From a checkpoint of a small transformer trained on Wikipedia.
Size: 8 layers, 8 heads of 64, MLP 2048 GELU, vocabulary 19489, 45.2M parameters.
Training: a variant of Muon for these matrices, 6415 steps.
Each number is 500 + 25 x the weight over its row's rms, rounded and kept within 0 to 999. Layers, rows and columns count from 0. Numbers have three digits each. The size before them is the row's rms in percent of the matrix's.

# layer 3 MLP down (transposed), 2048x512, rms 0.0701, rows 1795-1901, columns 448-511
099:518486490521501510512495477504521494466485495510483508545510487518497467457512521511504561493499515499519474532517515524499469478491486476513516512535529498484472481488503467485519523475487477
098:543462505533505503493524525495490528501495486508489519508528500459458505495446479487495536500476499516537522493513466453454471528494519459496487524495464474489503532525495490506525474526477560
109:522516425467488491492497479484498489558507536517466506467515503479476495540514553457476456497512496498499513514494493519553474515509528494512512482542536508505503494505486557487492510489527562
093:495509536487497502488488512547461492444518463418450475531480491542494485506510523477505520533518561492519461485492544491490476475519486489504476444498496493525558524512474506533500505498494489
099:508521494435495510404504497533523473479517495496498479520477520515512541514529504534517484515500472522501532493486523521527471505484435494476514450523556523479507497545496522469506430478523525
105:497529424450546464542525509494494506513519518572496502538523529499497515467464493543548471493518513475544473495498504572468518494503497477470496440479492497472529477494507503492533528492500511
103:478546470503478488542536545517502488508524484541507474500486536485490513541505514505490501466477509518478458492462484471496494516489493481514513524531491464539496510529567470502510494480462465
101:527506536470511493463492543533515471498505520542499493495483490506498503475499507523513464459483527528540542525470486498488493505502523470523508532505520463496537487489521454486538468524497505
101:513498533553493543487502520533511489522460451551497491567519536499548522488507512472486476483488498528504493484554467525492515499485491486455495493501506534525443484550510495438507495463477516
098:544504488527507484499487488491492484499481515536496511510479473542529511483489493479452471549486485528534500539549480486497469479500503493463451482500502495494503527458496535481512501501455517
124:489515490494458477487503516541531497490503478476529479520491525547537491548488504496489480520496470540527484487440531554482486467506490462523520470505515503518477476534522492491520525506441524
100:540499478542525527488491434512541499507466499512490525506449508526525508502504523503495466544529484523493493484447465539482545484532479443527529490537508497506552496499449465492518519498517519
100:494466474468456508481492503468502491495528562465539537483502473504481498537493470472523480478500451480483545502525526468537513478442484489510493456513500496453502513529497503524494473491513530
099:455511429500524462514426493510488482488526491488518479484508442516489493497488482492488500499448487482498468503533498497543542497460500512523498507475500489529517521495496500523492514515528504
111:550481499495509512489532534514530572512494472496526487488486461506477499484512513531511488532482535511500490432484505508472487487501495501458484481489521558490464494503531521443486514481484481
095:508525488478522542499483479527482534468499462450504513522514499519487478482483462501497526492525529497485491539480502492493532520478460503500491501493543464484481529515511498487486553477500463
099:524503490518542530534466487495490523486506496526509458484509496486516516519511533498518487519505453534495420480496503490451485501493471531513515493514506472540476489506478471517489492477449537
110:522489479527545518507502529517510479519500484465476462564455475503527539472513550492509523468504502506479477506515488509524529551561447487474522531547500501496513527515475500502542483480489443
094:503490518503490519461547518480505479484493507530502487523511488537475511547505557480548458569457503490499518508528470501533556510484448483475510498500485507517531464498494479474568479510484493
096:495536502498478503548539523511482530499489529548502511491524458497529527470496515487508537506504520461486500557443477476467472526502485484545461476508504520488495470518507499512515464498487505
096:464512515540491491462539500489472526484480485519461567490500463510494565481476513484490497508497472500502479465561520519511453479549513508500482469521482497500469509484515485516543508506465505
094:488543544487497502524508475519469491525540529462483491483519528503519467478523495547568494518523490496527470501464486510476511465518512499504479492563514479478472510497492510453457458509468497
100:504537472462492497545500478524492468518472516546510476536464570505502498504489519504526509529534499488491508512546499493475484474507474481475482538480490501542492532500509540530497518478494500
093:546493501505525539507528497478539475521488501501490477520476469508535458506501540505491446543513467445503493515445494497518489477507516451484509497509493514535497494491561527499494489540504442
103:506508526514528439487522503503502462492473499520538503489506515492476488500519493500458470489526524535509453497514461499500516466485561472488462504484492506472491505533500485483498469509480465
098:472497482508475495465517482463472514503494546472508491485550506528502495496497483490483541526472558469485548551477508496526527521474471491503468528486482485497468483515520471535483464465511505
099:508516478468504499478495509501480502466521518566496488465508492480493543504485536486481515532492491459498484515485520519477490491490503478482544496479492512480511467518522513497502491498492507
098:511501476526512490544476496494501517452514522475489467489465511533538493502521511529496438501526485525482468510514515478522503499496550531517486510498528472508464488554549532497521465505492497
093:503500479497489505507470491510500475480508481504503507550531482528490484537493487535477534536533529492500481480482554503479518519496524463496512499504500472548479502513486512463492493549506465
093:496515488515514473544511522511532485491489497493465545489581491476473474484488548501487494502497486514449492496518525497518514458485470524491514485490482487504547519482523534477514530448478487
096:489474450480537498552488531496488482479510484471499488489478518519478502528482503486456568473509555485528501497515445547502533511527474493511488498480482487483444495436496505486464470424505517
109:483458424503531531520496514516524430504537522553480505491509479517468502485514474474516519515479486485462461519485447507506526481522501484489521547493475514500499503467493478545533459507518484
100:489491531520488461505483484496514448499502481495463486468486518521483488554480479469512526504516461459480511459498495503501491488463535473487509509485480452517507537478545515458493522502540503
093:525501495475536483522525497508503496519519507497493514525485512484470489492471510505499470461470451488482490448504494536568491496549522514494507522486506486518484536509552506523488497492470510
097:515501514488541536515496489459530496488536497532516496468516469525471503484466485467495525451574493476510482504545495502487481512507516496521502503494542501496446507495491500490517467519530473
089:489519503496523469525510476529458496493491451496475503474470456500491493544472492506525480507453505484474487466534498531499497505515480484555506485456514523534468463479514474493510480479551544
105:525506474503470517528541516518479482494488501552475526485531545494472547471525544450486513481510492498496515464504473505540476525503494456455460490536491493540472506497524488517484498501482495
083:527490479532495539489520506503504489515473552452468434496501523523500460524531463462506537470464409549460492516519525491448487476549497487458471461507503528492532539503521472492465495502493518
089:509529469518502555480565487530480515524504507530491444496527474502489537453509482445536456459516467521505481499524514509427507475520480526499518561469546513495497468438514516496489488510486481
096:519524492471447493484497528508492488508498479536507507506530490467469538457481474546509548508493502543528490532552461514465465465514511535487496500503510528526494486506527529492505453490499490
094:505494436519497524505470504475502486520534514502508516473485484506523502522554504491532537525483492504494541484463487471516491512545521502476518493503518457538515510538493508505481503487499555
102:469441536508515501513469494428500504480450528478515482496538500490470511522467509455491509511502534529509563503481480493526467510511505497471494509520486476507506493516504458485489495493517507
096:485495473502513528518520514513501500458479512486521542478502481471479519532491504493490499457489523515513471484482471445518498515499536491512506483528528514484508510527521503508536501500533491
096:479524478487488508509506504489471493496489528531488447484492529471518497540529505497517490508483547486483518532485496481525479494501474499477454465467511505509490479474511504525493508496523531
092:478483530528488461456530477503519545455512520490488513507451489488459489455544486482469525534467481506532490482483485459480502499487524519513464499481504520452526514472516458504497517557528495
102:496478492501483473524510508464515523525520472465480526474482499504534523515521444486498499498481525508516524490551505513487501507479525549555501490510477565549518524524469495477476489506499480
095:506465462518475525528521510490527493506491501489428505518518485472507485482520489502464503453464497532471478488477505499474520520491524511528482480505500459525509517486486500496527510498542464
098:502544499555508482547480483476523476554478516479465531482555494501500489546537473515460480470478515491508498533495504510535513537522499509467486507485514483565496503524476472546480473515499491
093:512483541511486504491519531520520482473495513491532508527447495460524536502529504486485461520518443444486527490522539555493528490504492494493501485499485472478566470513502521476520511473544482
094:505499444507527477469573483518502493505509517529484493496466512501513497474502507481490477494490531520450531478481494471517488470485529531482502514453488499519493520533497485495494533488500515
094:525516503505505457537557527488514490495511485481514496520509495550491521514474510468531456492495468487492481543463496509517509506564488504479464497477505503517472531487510510512528533506450486
094:526503476470464545540522473513514537536490511471515507474521501525469498504492484547535421445532490521466468502496535508532518519511516521485509483516477493526491475475482519513527485489442483
098:488527508489501512519460481480505551509435511487517510515475482531490501463504454491522462484471506489528509540526484480537462558479470456461488510507462512543498519487485479515491489438478512
100:483491520484508529494494499495496502504519497504465489477480486502511495550478526470472487512530454495450549542518460457488471489485523490487457513513498499460460486504511481512497465542490506
092:516479463525478542450507487478490458481525499488483494495496516531513541495516509514474510502540485524503484523554542517533525535454523504533494495503504508508505496508499455494475469497513493
099:520520504481495482475518487464486528516445458487464513505445456497514538515463511488512545484559534514495450499517486449481556480498484497484521470503480489461471494526511498482515525498472494
100:462518510511496493482559534539522508478471514571495484506494553521492487494519496534484488510548479464496467472514526513555490496519519518492467551501487471490517480510499513525516526476508515
092:485495494506492535518502451521510507493473479501484500471566491529556502468470482483508501528500507495496504520496525513507524478512492475528446511452492475511478505476464511512483512515457497
096:493504513500471435500520493513504513497473489472492476519508505534509540502519477500493513500505502484475507492494453468543540479472472474484515462507491484510526480484474508564525500493525506
094:473528494455512505520488502554488508488463504497513551487496512486470467524482503548545473496498484463495489468515487523482507495528490506512497520530519472465510511458423497557496480502467500
105:506493512542481471450522519475499528525512464540478534485465505490533486556487494527496519496487540472489455507507495524509543468495511497476540510522504489460471528483514470492494524479511476
123:499543523507527527519471509545528494487542535459532549492495502510487524500503490516505494495473505546534520510479477504484524447532521472485443472500470513476525552495536519457495470514517489
100:496514471468488487521474484492495541518459520502472471493517470491504496499517487504499492495477501481569472532517478478514507561501501505484458518491488534497517478512566444485511501491524519
106:488512502460484476487510535498478489512498497543452521481520497510493474490529501536439537508507518512484532508508523489485500477451459492520508524495554453508539497517486534499512513513473510
098:507482478511513523494495463504506520508486522552475531490508515493512459498484471538516474471510491503473475521503471475448470457475502470473495489536478484505432491506491473496495501494486491
093:522500530509490490464460505501478492528520500515550523506487480514526485512514495447502465480446497481496480475492475481535475523535497504537474499462495462470528453524494495513475520495522485
101:520502490502513464525462510505489505504484528454475497498510509503517490520487484482477493480506498461499523483481499517534477503459530532548498452526457505515537480527536545472456502508507485
096:477497491456453485502453498535523521524484495476491495455507436501538494511446470502471475478517495505510460544473474511484514532509488506519517482476504526511470503467508506492508505526516496
112:498475451458513508486513511505502512461485477516520480545516519476551465515543529496482493519512462498503510508465501496483532496519475513503479493510437505516479511515492540511438546551546500
089:421570522543495480514509544510485511481495521476472470501492493481556530514468480501488511451502476498493516489477523519488531503493520507504518512495485534475502498452486523496462524470523515
102:503498485466454482574529512491493532528498476479497524506475545515492501505522513486514528490434460510479476494487484501488484476507537469484545531507456515519502508500504479461497504504503508
095:464513494521482504459474494541542511511505469507455513483517529512540471477537523510534544471505510526475544474543528502523523473513488465472541506503474517521487522559493501492492480524450483
108:504494510481497505489498428486526446515490472485498480522494458476505507498504481481480512517519496520558484491468517496499505545513486479475526560507479490497492442500505457460458512482513502
104:529515535474519526479499493518510466519481494502502521430496508486523493502495502519494482493504449497488503485510528494472492476488546484527454501495551493537493525495515502528476503569488485
101:450510494483525475485491509497498465522487493534527493450496491518522523510501469498527474489518471488507489480526466503558525491451484514519500506508554531474491483502501483522552497459498497
097:510496452519531487463505481466511486469513538495436486539481482473520432505536459558511472495505525505483478497517528488515502536489476528486471488475507559541503470499500481490495484472459466
100:487483497509430503517519514560463526461519482523509520479468467499497510516417463486489508447513498537540531523452519509498512518514512574486520492494496522453484547485518503471472478516498489
107:484530504531520501506575476522473505461508504494474471507530506523513475493484501515502516453498513482470509500493468516501497482496476536501496444515472522454481472474482488478470501525545497
104:473501500527507517479527490483469493571531510509495482495523485500472551471462511466499541516478483492556502478482475496489476492511477472507505535509506512516534485465492476493522445511495542
103:490482480464485486520475475493505509520484504536481444509479501494574487527526483462511490465499520465512460500490483472525528516484530450497521479468506532560481521486470486542506479484497535
101:468500488511537499478524480470476520503494479497487480483510472515490531477474484538513506484520483476473515551471500489500484513476492481518507503510534528483531530516474452484511524525502500
099:523462479505496521532507468470485517503515471537474523481486509567504484527469509542484502514515473493519518508531517511506509519550477502461519505460529527531500514524477493510489506511520524
109:463500504507509491515495481501530501519540500523485543508510510537513477497501509497496486522492488503535475549499516507503508457512496528533503530465490478492538517484536520516490493526511494
095:484506524481463444550499480523501462502554414507517496528509552522505492528529529504485477488506527508517492457522500471469468492492458451502512516497509489487497524537541486485499490476519534
103:502495479471522485500534505508512481481422522485543511521500417480499493491482517499499495499509464472535493502520495505513493532463495479465497484496492499517493478489482499509479477504523482
100:469516520480491439481517439508513486483534478488494516520472455483537519441496508477517458502482459496497495482478514502505521493502493483481527513528494514505519541525544503465511497490440511
095:513501498493486460521505475522480475527556473515504449494515488496542499527507491487508486482506482473498482486471496492525518487505521504487516514443469510530494489519491523471485495449516480
104:504543570486481510498494493554436488480447536530512495487483498528488462493516530484514470501499551538517481478540516479503501500500507471517486486501506496505484524485499499505482547503520458
098:485502506491487497530496522462419480523519495546502485513516492511507545485507490478479506480462519529487463512500455468485506462488509513534490499466508475472495461538490438490540469504481550
098:484522488479473526464518485483503499551561455497461489510500515465491507488488482490515506523495471527500493528483446513480529498509556523510526524477469524485521524488507519474481504480533498
097:486505478483451516554544454462481522499486473492490510533538467513514484496507500467468464492510546512536467476470513480523513490497519508498466472478488478479497546477526528526516501473497500
107:517524519501519518520528522499491509492472499485548501496504538510514457456472549467437492492530499509508506552520530501419474524519532507490486479498512515461505500504535484523493472485533492
095:517511479501519506468505499493492481448537487476541508476523447474493463491529554470478527519489496506537505444505507474530527522487525484547463520481489487446484490478530505481500489449475464
092:544469516508463494479523522525535498519518531507490491479509475474514504503507435485513504517510490482495504475494474525474485501518545506504494516520523534533503497487482455482528506441498525
098:528494493524542458533512510510508511525476500526481496518494520529493520489480481521503519492533515458471515513489514534526483476505471471469502506509530497511445539498463514486478489511490474
092:570496489516507476474531470473473548504470494511501492508536520514497466512469522501519494553501523496496509541479471465528473479550546479523477499532521517525485500486483536487520482497471529
109:482500559478485486514530491494556490524503509438479445485483531479457505527508510531476496491498516491491504521518532485509516499503506489532527467489528509474500509497500487500508506491458504
102:525488501494508495511521487469513494490512511479481531450507502489514505466487517527498483513496539498517530517485492483521500481498523493464496510477529509503440539488470497451491520472534532
105:527520480460515480496542484493512513503486507539513508488478451534490491520469526462531462454463503501506552485542504510534486483462515510450493467517500507524509468486513515501515490511486487
100:457510512488507485477470487485455484482532542494477501471553462477543469514527503455552480518489497522501429481489485462494496485504525520491501517469525494493488533475528489518467449526515496
092:506474490474496485491496491545538507537481537517510463510515479473478471513534488481521506487509526531508513500529508535537482518486521494475439437515483523533507480476468465485513498492512480
102:532425504475494493498469468500505497559479510543491500521506484494545495510512497486496483504494480543490489530471491496462516479519547567486462491551501497441538489483517494536500521498505484
107:466515496531503523518485522444486534500484490476508495506514497428511507490514482469483459496479540499515484542497498496476477467497471485498462520487507461469497511468496498531497520534515509
104:484514536528531547541545484521511504510465488444502550510494466447525515506516513501495504532509535520477502497501548524489462465473512495514504541529507523460467564476520507467527509524498500
097:497511506469529548501505486466580489465493523462504524497544522503490532487482488473524509470493475546501499534524509490500497517495488505475492470488515469518511477474430520510495480518511496
091:491472515504527455532444510467534530512488476424502521481513468490522505501461491478534507520519495477469452514500496538479494509540500498546484481514532518486532496502495515500498503500513504
096:516500524536464481481485529512493497543503493495513506513494488548497477538493472490489464513480525500508530515486484484515521485542477533530485504506460491523507513520501534456545509514518523
# layer 3 MLP up, 2048x512, rms 0.136, rows 1796-1902, columns 448-511
104:495493514500501502496492512521467483536521497552467540497485480491530494487469480501517499484492481534504506488522517507515468498473474494513499532475502503519464520495513533477500507570507487
107:449503473510569514482517501487501506509498468514520523485473489527493531505489523517512505495478502513515475487513462430513480514494504486495520501472515521496534511496488508482521514497495481
088:542470482476500478461486530487529513525480480501489525513507491502479521500525480548492522482508495491465501460513490530482511539512557532483499546499531495514471499482522498521513555532548494
107:462514521477511512483437508486506509518509513440488523523562506520484457437525518507468499511515546522500497522475495531524501523549514503502469506508501476534504514491498490442492470498505507
107:475503468544496493494499487478501540506547541463508484498484514490454511527519484487554494513537528480460508516500489499517540444453482483517474504466512437497516487509479509501483486480524472
105:488532521475522547499488474519483470510442467444456540542484511543523536535473531470478501522442483488480448513510488517499492491473524547521494525493502538529471518523478504505480555523489508
103:528507491436472451525464489469477488489511499511526493455496521496475533531535503514517487525540496474507516461531494445542531540507476535498549467443490488512532514514453488463507476468468478
100:477499493514500499521507479505504468542477452474487536473503517478508511513513506459505479468505459487492480455471499546525520521491486510500510502495492517504449477484463521499516504560491528
094:514523487493487520484530489475493490498479537462502473459479521498492527515501467486504505464544499488536492485501486518547455481491460479469517478484478458488492474548495477494496453507489475
117:458518463487466480514496470477506452522503474530532496464513538528498474516525492477491542506489537452508489490450501456503492520504506498464484506495489514471535463509478529526519535510531513
099:481486474478534472475501503491481513472528484482495485464492476439465529523509473497492455499503527473482483459463525499480514516519505521546512493500566487485481486468469505529507481505473505
094:570505487505467457466477455463493485496487535443480531518470504491515466507535527484488530510518435517505512531550493496518505472456519511535513514470515497525498492482525521481481506496507483
094:472486486510475530476459466476499506507509487485530504531465546539533516491505528484479531476509469515531477454492488482514521503520536522532454506516521502519535508489532526556480528502481565
102:480531467502448516512512499469495554448507530500481541492498489465515489435539468485549504510486476484525503514487500542519492500508493478457513505490512522524491480505533511508502511484486492
089:492473492488453548520509432499485462499463557513470507511515526481497486464491499450475485533495491495458509527475506523515522468499438520512472505489492478513561492522512515470493516492508507
102:504532482519476487532482496471485539512513450504488479492494474543520484527473512449519491493524519485451467522503495504499456475451494466515525507477487481494488501517545493476497437534491466
109:525505522453483498538488520515481495509520527529503491510499470483484528533485541466497492499468471472519496482518486502494501518471469494551485539511484478504495495499486492504493492545503477
100:525436506497510519480472535526474528481508484487512500520509490485481490498460460466507506533536462494436493496504503500499489525541510508486529534512495537503534479516528510525507493484498525
093:464478495487457495502526522492469480510474481500511482481539468526502454474507487481510527492485479455537488500515549484504528538469521443534476487531439553518541459503487473500512522517523498
103:507506536489518455488485497494487465514502469469512499494517446500456464488495505483515523508531490499447470508498512470477479509485542505486472471507501481492501515489484477503486487521489503
100:498483508467498438521501460499485499481535521495500495477497490485453520527497500521505490505545473512502470478459498494491474423471546512461477462556485502504455485522496486450485533493517531
096:516478503555500481494526465473498485452501540534513537501428498520533509484499550456475533481501491496490502497463542484477489555521553511512515519485487492497509487490517510514498495492504495
095:514526480496551514487530469491496485541489526482479522511481510449502533458522509499492463516483462501465465513510515475464507544532482477569510483485491530479510520513514485510501531516515479
104:516456469480503486505476467487482480486501523486505492496483470485467483496489512487475510539519479545537534415502510487487486500491501494507492492541509505467523494492468505488491502519501524
101:515522495485532469481480479489546538511506464497488498475525495525462443501485462518426507423515531500482435503524513522539518490470515512500509485534523487512518483490522530474491507492486496
102:494494517482472472496505481506489552487491497476488500485497500555477504492480522494485515505512498456485472517471533472496454504470477506523503520505564506464529515518451478551497470519512496
097:476494442500497550489531528490498500518494497504490519497479493492443492483515550526501500459515491520447529494491522487492473547461538499478536541501519547505455451494518500505465464482488504
086:505483496497504465539502507466506480517494483486514493536486534475519485505480455507502467493493511507503518513465494475512514510491470519466518509472471489442491500477527511549540517464509527
099:505540496486450503505467464498506491553493477503447505480493493532521518482498473499494458544480451472491505446494483501451507494500495497518493523502523504522521479494520473487482515486517516
098:498479475430513564526488527504453442529492533508516507456520553505487512507498478499480486459518484449504509483496513492476506509520547488519506489513439471547467478432540482458486542467477485
104:502510474487545495492460535459457482503530491506516516454517496533459542444482517509480545534494517506511464506497483498495547454483509524518541499501510504513505454503509504503489509528518466
095:474494503486450480507529501510465522534529538476464484531532470494483479451509486516478515526492452524530520497478493499530532510491514466524517533503557485534433483461525476522480535443522507
090:498459482560499518513515479489483513499494526475472483509464492505503491470530442505511491517487514470499499490494498494504485493482507490468523484519487533543504453516480460517517570500532473
101:502494489536486531501493554500471543521496509518524511537465489466483464508540549465545468496470503514495522503489490495489524530503535518451495484497479489531548502508520496552534523497498525
089:465516501537503567470506437526480498502487508542506491483501457531511532549508477516485557496551505474474513472530490522492489500483466476531526518489434476530480490462482468522466528484526527
102:508476512521498527512514527517497496480466535490477526485485493471546480514507513488485490524466450542502471478487519477540471465501515471482506509475505517519512513499533515478473486514495521
086:525463526441513507509502520518526515493503489522472460492498492476532469508499504469512498490467499468495511497490548485481529504528512494508508489523495509479522545537551494476485507492515470
095:504511466518505495515480481504476508460490517498534541451491497525502502544492530467484522522491528486481528484412489492485525517480479471505447505455497502508499564507481514511493529527547528
092:506489513487474520549488501499474483525513463507439508511556540524495475485488523515484509495506503491495492504494464512498513488544517507510512512517477523530475480501482521487544495469520513
093:514500503534477469474480500456467469504471502467488519509514537513509493470527497485551526465482467490523507494457505514498529511472505541545512480458551525462503518477504482511506539493507461
096:491516543514464472509520465502507520523488523473503510509511532489491468491533538485497501487505485518508525503474526541524480514494501470489439452506483504511507530517534495550507547504483519
099:511473515482517503510472507513448496508479496501502541506503511557474483476500509479537439508462500474508495479458496526490519523538466530491505495504483504508501522450509499455485496512508483
094:512506514468520523528545515495474504481485475499491508481489511510491515509490494547500523489533481518522503491505479493521494506505515458530461468491532524516527482478496519500516503500486503
087:470488483469487551494459539475473495461507511471480480477531500514472481529502477525486483479497483482492485478495533549504506521515522502533506511468520525531480494493470501506487509501514512
100:476451501499470503519484536495492502506497473506510480523527481455487478475490491547487510488471469485543547524468492518490531482497478535457542505489522511599525502492503511557524473515494478
096:480503483513515480493503539484532528488502557503497526543505494512515511482546509479517523492492499534510480469497501522484513506459475515479483508428472529530566465505466545524441528517498511
098:516454487503467519502471503503474529514512502507531543540482515468526462517532480505545537513540481480524490479495477521484491505535502521519500522505474522483509520515519487501544468446522472
097:490452502507569473500504481490511487498497522520541476479489517489545489477504500510492498481567539469483467499478466515484512519447485506478517556500484522503503525502516473489447464503482488
093:528498488551517470449511503459531481515509495535494482470487512495473493506504488502475548503463525481503504484478533482537498464476474508488487530509496506490548504522509498492483531504519542
092:509511462460515527497468537486453522510505473489528480530459497503466495453507507514526518517505549508461507497488495555467530533491490487502506506480532500483511509554486512495524493492459535
092:502499461529532482515448519512464453502527526479516530581545491470481515450482531515516514544481541457535509416506506520475510443462494509526529475504538486510524451521527485457497514527493533
097:526504537501458471507483521464457500521508495513521509516484511522518476505493531512502468516500541482467415475516520476497519489498488476497508481543533556514498447497565506483484509509513473
106:520501515479466541510454469491538455435490490498486526513541507474517495507491499487484510511511492490504490467543518491514536481496510501529486469502477476507514494466511534471455523516526499
092:478534522480521498527470475505514486501510488489455541498463459500545482494506506520498516476429484469474445513480513489523488441513498527514476524499545458483520469492518569520438515515529495
098:490466507468501482471524494558513494538480490489514470519501508524513507526506489468499478457510526478520477492513500499505528507510543469466544502506479456493508541458558519518522506491501524
106:475510492511486530571510478519496479487512476529516505488560545486499481507424467513505500528546518482547472505480505510511547541505495468541487461523474474467491504475488498508464494498515531
091:530476497507464498438533558510445459498502497535462481476472479463447467532499485473498473520500527488514533452535514509524487487513555458512498478507507469543478538520536483547519530512470547
094:511465511471470504466494475461461494479524510485504520466509564466475483486520515477498486518480488498563454486530515480496471494516516516451477515496485479471456502534517506486547519465542507
100:476517444509528497515489520493489507460505537442479469489489478498481455458456539514490528512492499541478501491475485490464484471496524475515500478507495514487498442476476462512496509537486494
101:498472524564489519508572502518536509516474474475503465475511496488535521490500518465489538521500524452484476447513485496487504494521526513528491560456531495451543463538537508511430495449473505
114:479512474533476503548509506488476463509489520482497560491519492536469512500471492501480487502477543487503499463513477477502510495516505536461446500490524495483512552522498450481521485514538515
103:500529490536487511455461512552455480479492456444513450499466507485494486521486504465468484466512475507518476482500507538475511555487491527527501506507488463531518502471514492471471479540488531
111:489490515512535527516516512492505485494489461446471510473520526520499497537482500514469499532517544519443510505513487487489551469526482497485531497480569504511469486500471501512469498487527500
103:528534512445523479552499513527515491559544482510514461471504499510518502519538531506465501489455538474523516551479495476475508489551468493489497545495533526456528526529540525529534506489485490
095:507536514495499476469490523489506486498510528501541486485467498479492529515546498469481507518459484491513502520451470524508484535554496502490508493520471461508471464504490455490497486505520476
098:471455468509443500511478509472514523545473517470506510505499464510456490474515496454495515456505493472500540485527481478487455495496557508488481475477510521505470524486516525530475533513522478
093:526476483493538477526478501487495532465509499528536508528479530476492495472493469496501520474490481508505508512497464490502510468530512463465521490489508491540513492494466498480525496490527491
108:479514479489501509556538516467479504487518427500543532506516489531503534468477492463513487497451515455483471516495516460518524503485517491507509496497521480514493515488483454544541481505534513
092:489515484489499453464511512514491494469547441482474509521476458530475476489479475549501553506509510490519518480476478488543485481485499508509486512479514472526528475530495499476513491519496546
109:497499488492478488532547477512477483534490531512497494525481513528464538487481460461536501518477525490518490471495499484478524514518480474498478524494529473548488510488542466489535492512521491
096:491502472548533503559500483517500493472516524446520539493478545473504507491479490448451499464484493491491532475478513464492516460494508476476495475503505507494527493492529531460503520511526556
105:513498498465487454519525486481522467495528466482516464496512531491537510495488463523437524508472523488519490509483489467503484491545507499486549518517458472528521492486510496465502533520552491
105:531499490484500505471506449525491437471522494484470505501520528481511493493504500508494497490509514504497492502480508473513511518501490506503514443488578499502495545486513552535497562558494553
102:452500486492518476491516526487437489503487502494460488454498554515549534520509488506479526488498511512488520482462488524527449513491527461510502509518502455524496478508535503504461493488529496
097:454540549509494491473471505518510452521512468475502504505526517478495486474472532510516481509470499519514515502474507524499495470514452487499531484547488506481474528486506453468545472500554489
109:485565502517504533510522501502485527514489525508493464515459458522508507512495485478534505514500486509496533494464502550518468540524522488520497494472530525561520462455491481520501471475444507
099:500545516531476473505516483518521481495497501472479442524517535478504547453460533473456499502448501450552525515466493503498532502496521532499517518500511465484527495489489512488487487504531532
103:544472522497471539543445436482497524464457506514508519494519503479532491520532502507496523504473510470473532516503508496503518475464518536505544474511519497510472501484524538492469522486501529
095:512506512484505525478527476482524477525521514497546539476511475499520488483523519461490529525518470520475488451483498522508479425498512474464500523488506490499481479526504495489517483518528496
102:512472513511462495470489449498463528491529506489498490485499547456515479468472516537502507508511479485507489528521485461538507492490524535506485481491499507509473496512474482500465493452431516
094:521544515525518515461523516482466502469521488505490500468479493513514486442493539528538494544537484496513560457485523469486492485484496495491501521522530534501510519469531485509466452481516485
112:490490530511477470493511495490512518465468473517478505520504519518481492472466519471484504531512506510496484487492466502453488488517542516479501544452512483484492472504512464495527481527507511
100:503524515488510525498494527484496454508481564514506495496537498493534505471501515476477514478521468479472505536468537456474508492451501466498463485482467549506493433492497535499521499461498481
099:516506463484495514509467517456474497479509509500492547506514492519486509525519488531490500489469489462521494486519528491529512519517491471501486536477525494522491514510494508479464487566503520
103:474549510502524467464473463519519514521536498453480536534512554486526502497497512499455527510514450461505486484464492532455502528537478519536495475437491477499505479524507473477546477565483510
095:515500504504473519479489476475499509501536464553506482541485505512480508485504499482485488474525514538461521483532516531503521506474494454467526507507549430508465532489475538497501461481490468
103:504503481516499552512508491510506479523490475484475485460539482537441472494484520465485533495460475516522489519504472571493505518506503498492496565464489490509531504508476475517515488479463503
095:509495477502519520512496527513425531556514482493472448482520539526469491504486463466472487542476480505493488486465481529503509521520517500530483502478490533512504500507500506514464454523486552
096:496515523494503493545522495443445527530502520515520517497497456460530510493506502500477456528509457504469473469487477519479510450506485469487513497484453502548509537477480508521523470528516531
098:512482439538489522515454506468484507502522472516520459479535462508447528537500487540531495488530558521553521498509506514506519496493481444508517535497470517491535532496474518497537458511476504
104:516565526520478551551499512481477529504484509499599468513485525481500475472479500491471535497523500512407473496503494524466498469493536485499483491507485510509514505495510505516518496541529501
095:521509517517509482516548491470508536516523505454458495484488534554508474469492509512491496526531477526484499481430473511493514526513500516501506481549500479504507493483471526452498475534533489
090:532522517511460537517525491467461509525501462450492484496488481433512499505477502489471505467516495499524521512510501469482516504489487468506524485543514485507470462529498487523497538499517546
100:493471500482497541447521515503507485525476494513434518504510484467516561507525507493504483464472463436488545531534506498511492523495450527467497523500467477522536513561567528489513512497587505
094:494511513521507501548489496515523475470509546515536477455534495488515554520501465469546490484513469508534510451505465482495502527493530487495517505489494457476520484508507479509533486514492550
103:536506542504535461506493498516484524538468550470476497476496518502470492481494423555502537472518514466482505472519508494467491494482471520534542465509553509506515511493493517493537534512469470
093:477532481527476500496456530491492481499476541467505488454543478473448520450492516503510547479554543487485507525487484554511532527486540471474504444521514520512504462473479501484519498523510508
109:500477565488474512515533510537481479518456490505506507472486519450521530543482509508501540493496519581533498470546486534510533489504501496475465494482505437512490493505467501486492530529485488
096:496514541495550459499526509497526442508497549486486527475580527512519516499519535487507500494487520476484458479501464482443459479507505504485494520507504521504492541505474483520504547499530527
094:558466515494517525493519534457495551481469505515480468502449496489535505549489522521531497533474541492517518443453456483502550526472451500503489502502507461543484521541482514475525462494510517
098:479481530502462502508509503472517532501492499535488491499472497493473454491501472468512491483473448497507486477489483558503503529509496521538474485502501524533539464517506482472455532493468549
099:498495486532437517502495478461526497488526475487567477492492517504466512515521520479477524520534516501489463472499480508486501494548500502462483520522488530528502496468478470434489529479506476
106:525506508502512506448512560539508469555487446514516480516528503526487465464486524503522564514524498524525440498475509503499517488448506474500529507540511494473518449479479524468473483472499424
098:459538529500466506516551494494450545499494539519495505559498519459490470508485512504487487518476506477500506494455527537506489514522483501522493513496460466503508511496499500465497528511473498
095:486453505506473512513507513536514462513554486494487512503449499498499480444503544531516476513480483503518510521502455521506524509480515528515474509537480513494506459535447454497532447456515489
101:500468540523478447517491490493465543528486536506499495535464515502451482496521505495496542567469546517489500446474512494475494469515482525534520495498494512480499476530529502502466504476507488
105:491487487490529497514506509489486484532503500517500449447516480488520465488506529455516526514474526500485492509504539512517482524543492459461476485438542466497541541516497485460518527517518484